Weights of a small transformer language model: MLP 384 tanh GELU.
Each number is 50 + 12 x the weight over its row's rms, rounded and kept within 0 to 99. Layers, rows and columns count from 0. The size before them is the row's rms in percent of the matrix's.

# v: layer 3 attention value, 96x96, rms 0.2, rows 78-94, columns 0-95
# o: layer 3 attention output (transposed), 96x96, rms 0.17, rows 78-93, columns 0-95
v78 092:64 51 74 31 53 54 56 29 67 58 37 59 62 44 50 44 34 64 60 43 39 46 60 55 54 67 64 50 63 46 20 56 41 39 34 61 61 33 68 47 39 64 53 47 63 59 65 27 54 53 35 36 47 39 41 20 36 49 43 40 45 49 66 76 44 68 42 60 57 56 55 54 52 58 38 44 31 71 42 48 68 36 44 50 58 53 56 48 39 40 53 60 63 38 65 48
o78 095:46 69 34 57 54 41 47 77 52 46 42 57 53 59 52 60 64 31 50 55 55 49 36 45 49 59 42 73 59 64 44 42 63 53 49 43 55 41 32 64 51 46 36 32 54 48 61 84 41 54 46 52 30 68 82 55 43 35 44 68 57 64 40 48 54 59 48 40 47 56 51 41 49 79 71 55 50 34 51 43 37 53 36 66 54 58 57 53 77 64 52 44 68 54 38 32
v79 088:61 47 43 63 44 57 50 41 35 47 24 40 69 61 35 42 39 46 65 53 71 49 52 55 67 29 36 59 41 51 59 38 48 52 49 52 32 23 53 63 45 78 55 63 63 52 62 44 65 56 54 33 24 41 58 38 41 38 45 52 40 61 73 75 55 47 29 29 50 46 50 52 57 69 44 63 58 58 52 63 42 57 54 30 60 47 41 43 34 42 45 59 54 41 29 46
o79 091:49 47 58 29 35 68 41 77 70 44 72 61 19 47 51 62 40 56 44 47 42 56 45 45 41 70 37 42 54 48 54 62 63 52 45 36 47 70 65 55 58 33 43 55 51 25 49 66 70 39 56 47 51 58 41 60 63 69 35 42 58 44 48 48 56 51 35 83 35 41 60 41 33 42 63 57 64 39 62 41 47 60 41 72 45 43 51 66 55 53 50 49 41 58 50 33
v80 077:40 58 60 61 65 41 79 56 43 52 56 54 70 44 34 52 67 40 46 54 61 46 43 66 50 37 54 50 32 47 61 72 33 61 58 40 52 63 47 23 76 60 29 74 68 43 41 63 67 46 34 55 52 47 62 46 64 40 62 81 39 45 43 44 45 56 50 49 55 52 59 63 41 56 49 29 38 58 40 45 29 39 48 35 38 62 47 56 44 60 56 66 46 32 51 62
o80 087:54 38 48 35 46 48 32 39 58 67 75 39 53 59 52 63 20 48 62 65 56 75 54 58 46 59 73 57 35 45 56 58 49 39 36 44 48 58 42 75 45 34 81 46 48 39 53 44 49 62 41 40 51 60 62 60 42 57 53 30 41 54 59 57 37 52 62 61 50 44 58 33 59 33 58 86 30 56 54 64 65 51 65 58 46 42 43 51 58 43 49 55 70 65 51 58
v81 080:58 41 54 32 51 47 34 54 47 48 57 32 58 42 60 41 57 59 51 62 49 56 42 65 55 47 47 43 32 50 58 46 35 56 62 49 50 59 36 30 57 71 46 35 63 61 35 72 48 54 53 47 54 52 31 49 80 38 40 49 45 55 70 51 24 34 48 56 56 28 35 44 62 50 39 48 62 69 43 69 64 71 76 38 35 40 50 59 28 56 47 52 26 45 71 44
o81 091:58 66 34 54 52 39 71 57 41 57 52 57 42 54 41 55 34 27 74 48 39 55 73 45 25 55 48 54 57 51 55 45 60 59 18 54 48 52 51 52 45 29 73 53 45 42 64 53 65 51 47 68 56 53 45 29 39 33 43 68 50 62 51 47 79 48 58 51 64 43 50 59 33 57 60 43 18 43 39 48 41 40 61 37 42 26 53 54 59 60 71 57 62 48 58 59
v82 085:52 53 26 48 44 54 67 45 55 56 45 57 36 43 35 55 41 70 43 39 54 51 48 36 61 32 43 49 65 77 49 66 43 49 64 29 61 57 71 48 54 57 46 32 62 47 53 53 45 34 53 28 74 63 64 51 47 60 69 55 62 49 46 73 30 69 45 60 54 36 69 57 32 42 52 45 34 51 69 53 56 54 31 43 62 54 40 66 64 51 53 52 54 25 64 69
o82 094:44 46 56 64 45 37 22 56 47 55 41 56 38 73 39 38 62 42 35 41 78 64 55 56 37 54 62 75 56 36 47 22 48 73 30 53 47 45 38 62 70 34 37 48 62 48 66 54 53 65 49 37 61 37 38 47 52 46 42 42 41 45 71 40 55 49 64 51 44 77 54 56 66 53 54 57 63 65 43 58 49 59 56 46 49 60 70 31 57 68 48 61 53 58 50 33
v83 088:60 35 56 47 50 30 73 53 31 64 62 57 42 37 62 64 56 61 38 51 25 46 39 60 37 60 48 61 62 50 36 62 52 57 45 38 55 48 33 46 54 32 47 77 36 71 41 54 65 47 44 44 47 55 33 62 41 32 62 51 40 60 40 42 55 51 58 61 68 30 62 70 29 44 33 36 59 25 53 60 53 45 45 47 46 49 48 48 49 32 37 51 58 26 55 74
o83 094:37 29 34 45 64 62 34 55 48 67 39 37 69 60 53 37 53 45 28 50 44 69 49 49 52 39 53 65 36 57 59 39 26 48 44 56 53 56 52 77 49 54 46 57 61 25 43 42 58 37 50 64 41 46 52 23 56 56 55 34 52 52 30 63 41 47 50 30 45 38 61 31 52 51 67 51 27 87 36 45 51 42 52 59 69 67 62 50 52 60 40 45 50 41 55 60
v84 075:34 53 53 53 59 48 60 67 50 63 50 51 52 55 48 55 49 11 30 43 37 41 43 61 44 45 36 64 59 39 53 27 60 66 50 41 49 44 61 32 37 34 47 49 49 44 45 35 57 42 55 63 43 51 45 56 43 45 43 57 57 27 55 66 53 25 56 67 50 32 43 74 40 61 48 32 52 42 34 54 43 37 48 47 65 53 66 64 77 51 53 44 62 19 30 64
o84 090:61 38 47 49 41 61 33 30 44 59 42 46 58 14 47 48 37 63 37 39 59 54 60 38 52 67 31 42 50 43 37 39 33 57 46 70 65 27 30 65 49 58 62 44 52 39 46 29 42 60 42 23 47 61 77 49 68 28 51 34 59 53 60 69 37 30 48 46 58 39 43 44 37 47 47 69 26 49 54 40 51 56 44 46 51 55 44 47 50 48 34 51 38 45 53 57
v85 087:33 56 71 40 45 40 78 54 63 78 63 56 57 46 37 66 51 36 55 60 44 58 32 67 42 48 39 48 47 69 59 60 41 53 52 43 69 74 39 55 41 39 26 25 81 49 29 55 50 58 52 42 36 42 64 46 45 50 39 54 55 37 51 51 44 41 61 55 51 58 55 37 38 25 65 47 44 38 61 39 39 53 47 71 42 37 50 47 51 43 55 54 48 28 57 53
o85 095:44 31 43 49 54 46 34 43 41 43 35 49 53 42 25 50 44 65 57 47 49 48 42 57 40 43 66 55 52 54 60 46 34 52 33 54 31 21 37 39 43 46 52 63 46 48 46 29 62 42 29 46 42 54 41 71 38 44 54 52 39 40 33 69 66 61 59 27 50 49 78 61 50 51 37 46 53 67 56 84 44 48 40 50 50 58 47 59 57 44 54 66 87 47 64 43
v86 087:58 62 52 56 67 52 51 62 47 43 72 43 35 64 42 40 47 55 49 37 35 43 29 52 35 48 32 58 65 35 39 47 58 30 43 53 57 67 40 56 60 38 44 48 42 31 28 58 39 69 60 45 35 70 47 49 63 48 53 56 62 52 59 48 35 74 67 60 46 60 70 41 36 46 52 47 39 60 68 68 32 47 28 44 28 72 28 52 61 52 51 41 46 57 29 45
o86 095:42 27 60 61 48 32 38 59 53 46 41 47 64 52 27 65 42 61 42 35 54 54 47 45 43 52 63 39 55 45 73 52 51 78 65 45 64 47 50 63 69 78 72 40 46 71 66 49 54 40 15 55 75 52 42 73 47 54 44 42 48 55 39 35 38 51 37 50 55 53 39 55 52 34 50 60 58 60 39 30 52 56 68 34 52 31 48 39 51 50 47 51 48 41 67 43
v87 083:47 59 35 41 60 60 45 52 45 36 53 34 59 48 40 54 36 55 66 36 48 44 65 64 42 61 27 55 38 55 57 62 74 65 28 46 46 39 43 59 41 50 55 49 46 31 61 31 54 65 32 38 45 67 48 46 37 49 58 37 61 54 47 41 72 57 65 54 47 41 38 35 58 40 62 44 49 58 50 57 42 57 40 81 44 54 82 47 59 38 20 34 64 51 70 34
o87 092:45 37 77 52 60 60 46 44 40 71 50 45 60 67 49 51 70 58 39 63 41 38 44 25 51 38 59 53 43 53 39 39 43 43 66 36 54 69 46 43 54 46 44 38 59 71 51 36 43 48 44 55 38 49 40 41 60 64 41 54 40 59 60 68 36 33 53 38 54 48 45 71 38 75 38 60 11 30 57 54 47 63 47 45 25 35 33 51 54 53 66 63 38 50 47 57
v88 083:32 63 55 52 39 47 55 52 45 69 74 67 62 46 52 44 62 48 36 47 54 39 69 64 65 30 35 51 43 57 44 76 61 36 69 44 57 54 66 26 43 43 37 55 29 55 41 58 48 29 56 49 47 65 60 27 45 62 60 42 61 46 27 62 31 27 45 74 36 47 53 56 51 59 47 54 40 51 43 61 54 58 45 55 47 57 53 59 64 57 65 73 34 46 35 57
o88 093:52 37 63 39 47 54 56 43 59 22 56 30 49 58 52 49 54 45 57 39 54 53 50 44 55 67 41 36 58 59 42 46 45 52 39 55 32 38 57 47 64 49 61 52 76 39 67 53 32 80 69 41 57 32 38 61 56 57 45 47 55 76 62 26 72 70 46 39 62 51 55 48 50 44 36 64 54 58 35 59 54 43 36 40 30 58 39 31 56 43 25 51 66 36 38 64
v89 079:46 41 45 49 33 49 37 56 49 43 40 48 39 53 65 38 52 21 42 61 40 43 35 62 70 35 47 42 62 56 51 64 45 52 45 61 48 56 72 42 49 44 67 24 41 46 36 72 58 46 48 54 56 35 27 53 52 48 39 43 42 43 71 39 64 70 50 65 45 64 41 60 47 26 49 40 46 15 37 31 42 30 38 62 54 75 57 50 42 47 47 42 34 40 46 47
o89 089:45 58 38 70 52 69 52 63 36 39 50 57 38 50 48 48 47 66 53 65 73 45 71 35 73 57 45 41 52 54 62 41 63 58 56 37 36 39 50 49 25 38 43 65 60 59 49 35 43 44 46 32 57 41 78 42 53 42 54 51 64 52 47 47 40 26 51 43 61 60 73 46 62 45 51 41 68 71 68 66 64 48 65 34 60 51 68 36 64 44 34 65 51 49 64 66
v90 091:65 75 59 48 59 49 61 55 61 49 47 55 37 37 43 61 48 46 73 41 50 57 66 29 43 59 67 40 53 62 32 31 47 67 33 41 46 47 43 40 33 52 52 34 48 44 56 56 48 57 26 57 30 56 55 66 30 57 59 64 59 56 54 25 54 40 54 43 33 56 28 31 45 41 16 55 42 51 54 53 49 50 60 51 61 52 54 23 56 48 43 32 68 53 61 31
o90 096:45 52 27 45 57 46 60 43 49 58 56 37 73 34 66 39 69 47 47 69 69 58 25 66 50 44 39 56 40 50 53 58 49 33 69 45 61 37 57 60 63 49 38 49 59 65 43 51 62 56 35 64 57 62 47 54 53 34 44 39 28 46 55 85 51 40 35 51 59 54 50 61 48 48 47 21 44 16 67 40 45 47 49 61 55 59 62 55 46 49 52 65 36 37 35 69
v91 096:50 58 56 63 59 50 57 34 27 47 48 55 67 34 56 51 42 41 46 42 67 65 37 66 43 34 28 49 50 28 57 28 37 60 74 45 57 74 49 64 45 78 54 66 55 68 30 38 44 38 52 40 47 43 32 56 43 51 52 53 66 70 49 42 41 33 60 70 54 49 54 44 43 51 23 49 60 46 60 65 53 68 62 36 42 54 47 58 65 56 53 66 42 58 48 36
o91 096:40 56 49 49 44 46 41 49 52 57 49 49 33 37 35 57 38 37 58 28 25 58 58 39 51 42 62 55 69 40 58 33 67 51 42 31 32 42 65 48 60 56 80 24 40 40 41 74 61 55 65 71 54 65 62 57 61 61 39 38 48 69 54 66 53 65 47 36 30 54 42 32 46 39 53 42 58 41 55 59 46 21 37 56 48 62 64 41 53 41 60 66 41 50 51 56
v92 091:48 32 50 55 60 74 36 67 93 48 43 50 49 51 54 55 51 41 49 76 66 59 51 32 43 48 28 54 48 11 46 55 65 36 58 46 52 51 39 24 54 46 54 51 39 41 49 53 44 45 45 63 58 57 46 76 59 37 32 44 50 50 45 37 43 51 52 51 55 48 52 37 36 71 43 39 63 47 33 49 56 49 34 47 45 40 66 53 56 66 36 44 31 56 65 51
o92 101:42 66 51 55 65 20 47 38 24 57 53 46 62 21 53 45 69 55 52 39 37 42 61 71 62 51 53 55 39 55 49 38 52 67 55 57 70 51 52 53 56 48 45 46 49 55 67 40 39 54 63 55 41 27 60 44 55 62 68 48 69 59 45 30 45 45 37 59 27 38 51 49 52 47 30 46 28 41 51 46 61 29 62 40 52 47 33 41 56 20 65 50 56 62 33 39
v93 085:52 36 29 49 44 62 49 39 59 50 47 27 37 46 54 40 32 57 72 38 65 55 41 61 54 44 37 65 67 67 63 45 41 52 54 54 40 52 48 65 28 71 55 66 59 68 50 51 65 27 23 44 35 59 48 61 49 52 58 40 42 63 48 56 27 54 65 44 44 30 29 74 64 73 41 51 54 47 65 57 72 48 66 53 53 52 53 61 43 50 32 47 41 56 46 44
o93 093:36 67 62 55 67 63 46 56 58 59 33 69 47 43 51 46 56 45 23 64 38 39 53 27 34 29 65 38 55 49 48 48 64 50 48 48 46 52 57 44 51 21 51 55 55 33 42 62 55 46 43 55 75 27 58 45 63 51 38 58 57 45 60 35 65 51 51 73 67 66 59 24 43 36 49 41 46 48 46 63 13 45 57 60 50 57 45 55 54 55 52 42 49 66 29 52
v94 078:32 59 54 70 29 69 32 51 49 53 74 53 57 72 43 30 49 52 62 37 51 50 57 40 57 41 44 34 37 53 53 62 39 48 38 40 58 49 36 64 70 64 55 57 67 32 53 54 39 51 79 56 60 38 48 60 45 29 40 58 33 71 32 49 42 55 46 52 42 53 44 57 47 64 53 38 49 30 42 63 71 48 76 46 43 31 61 63 42 48 68 52 51 61 34 52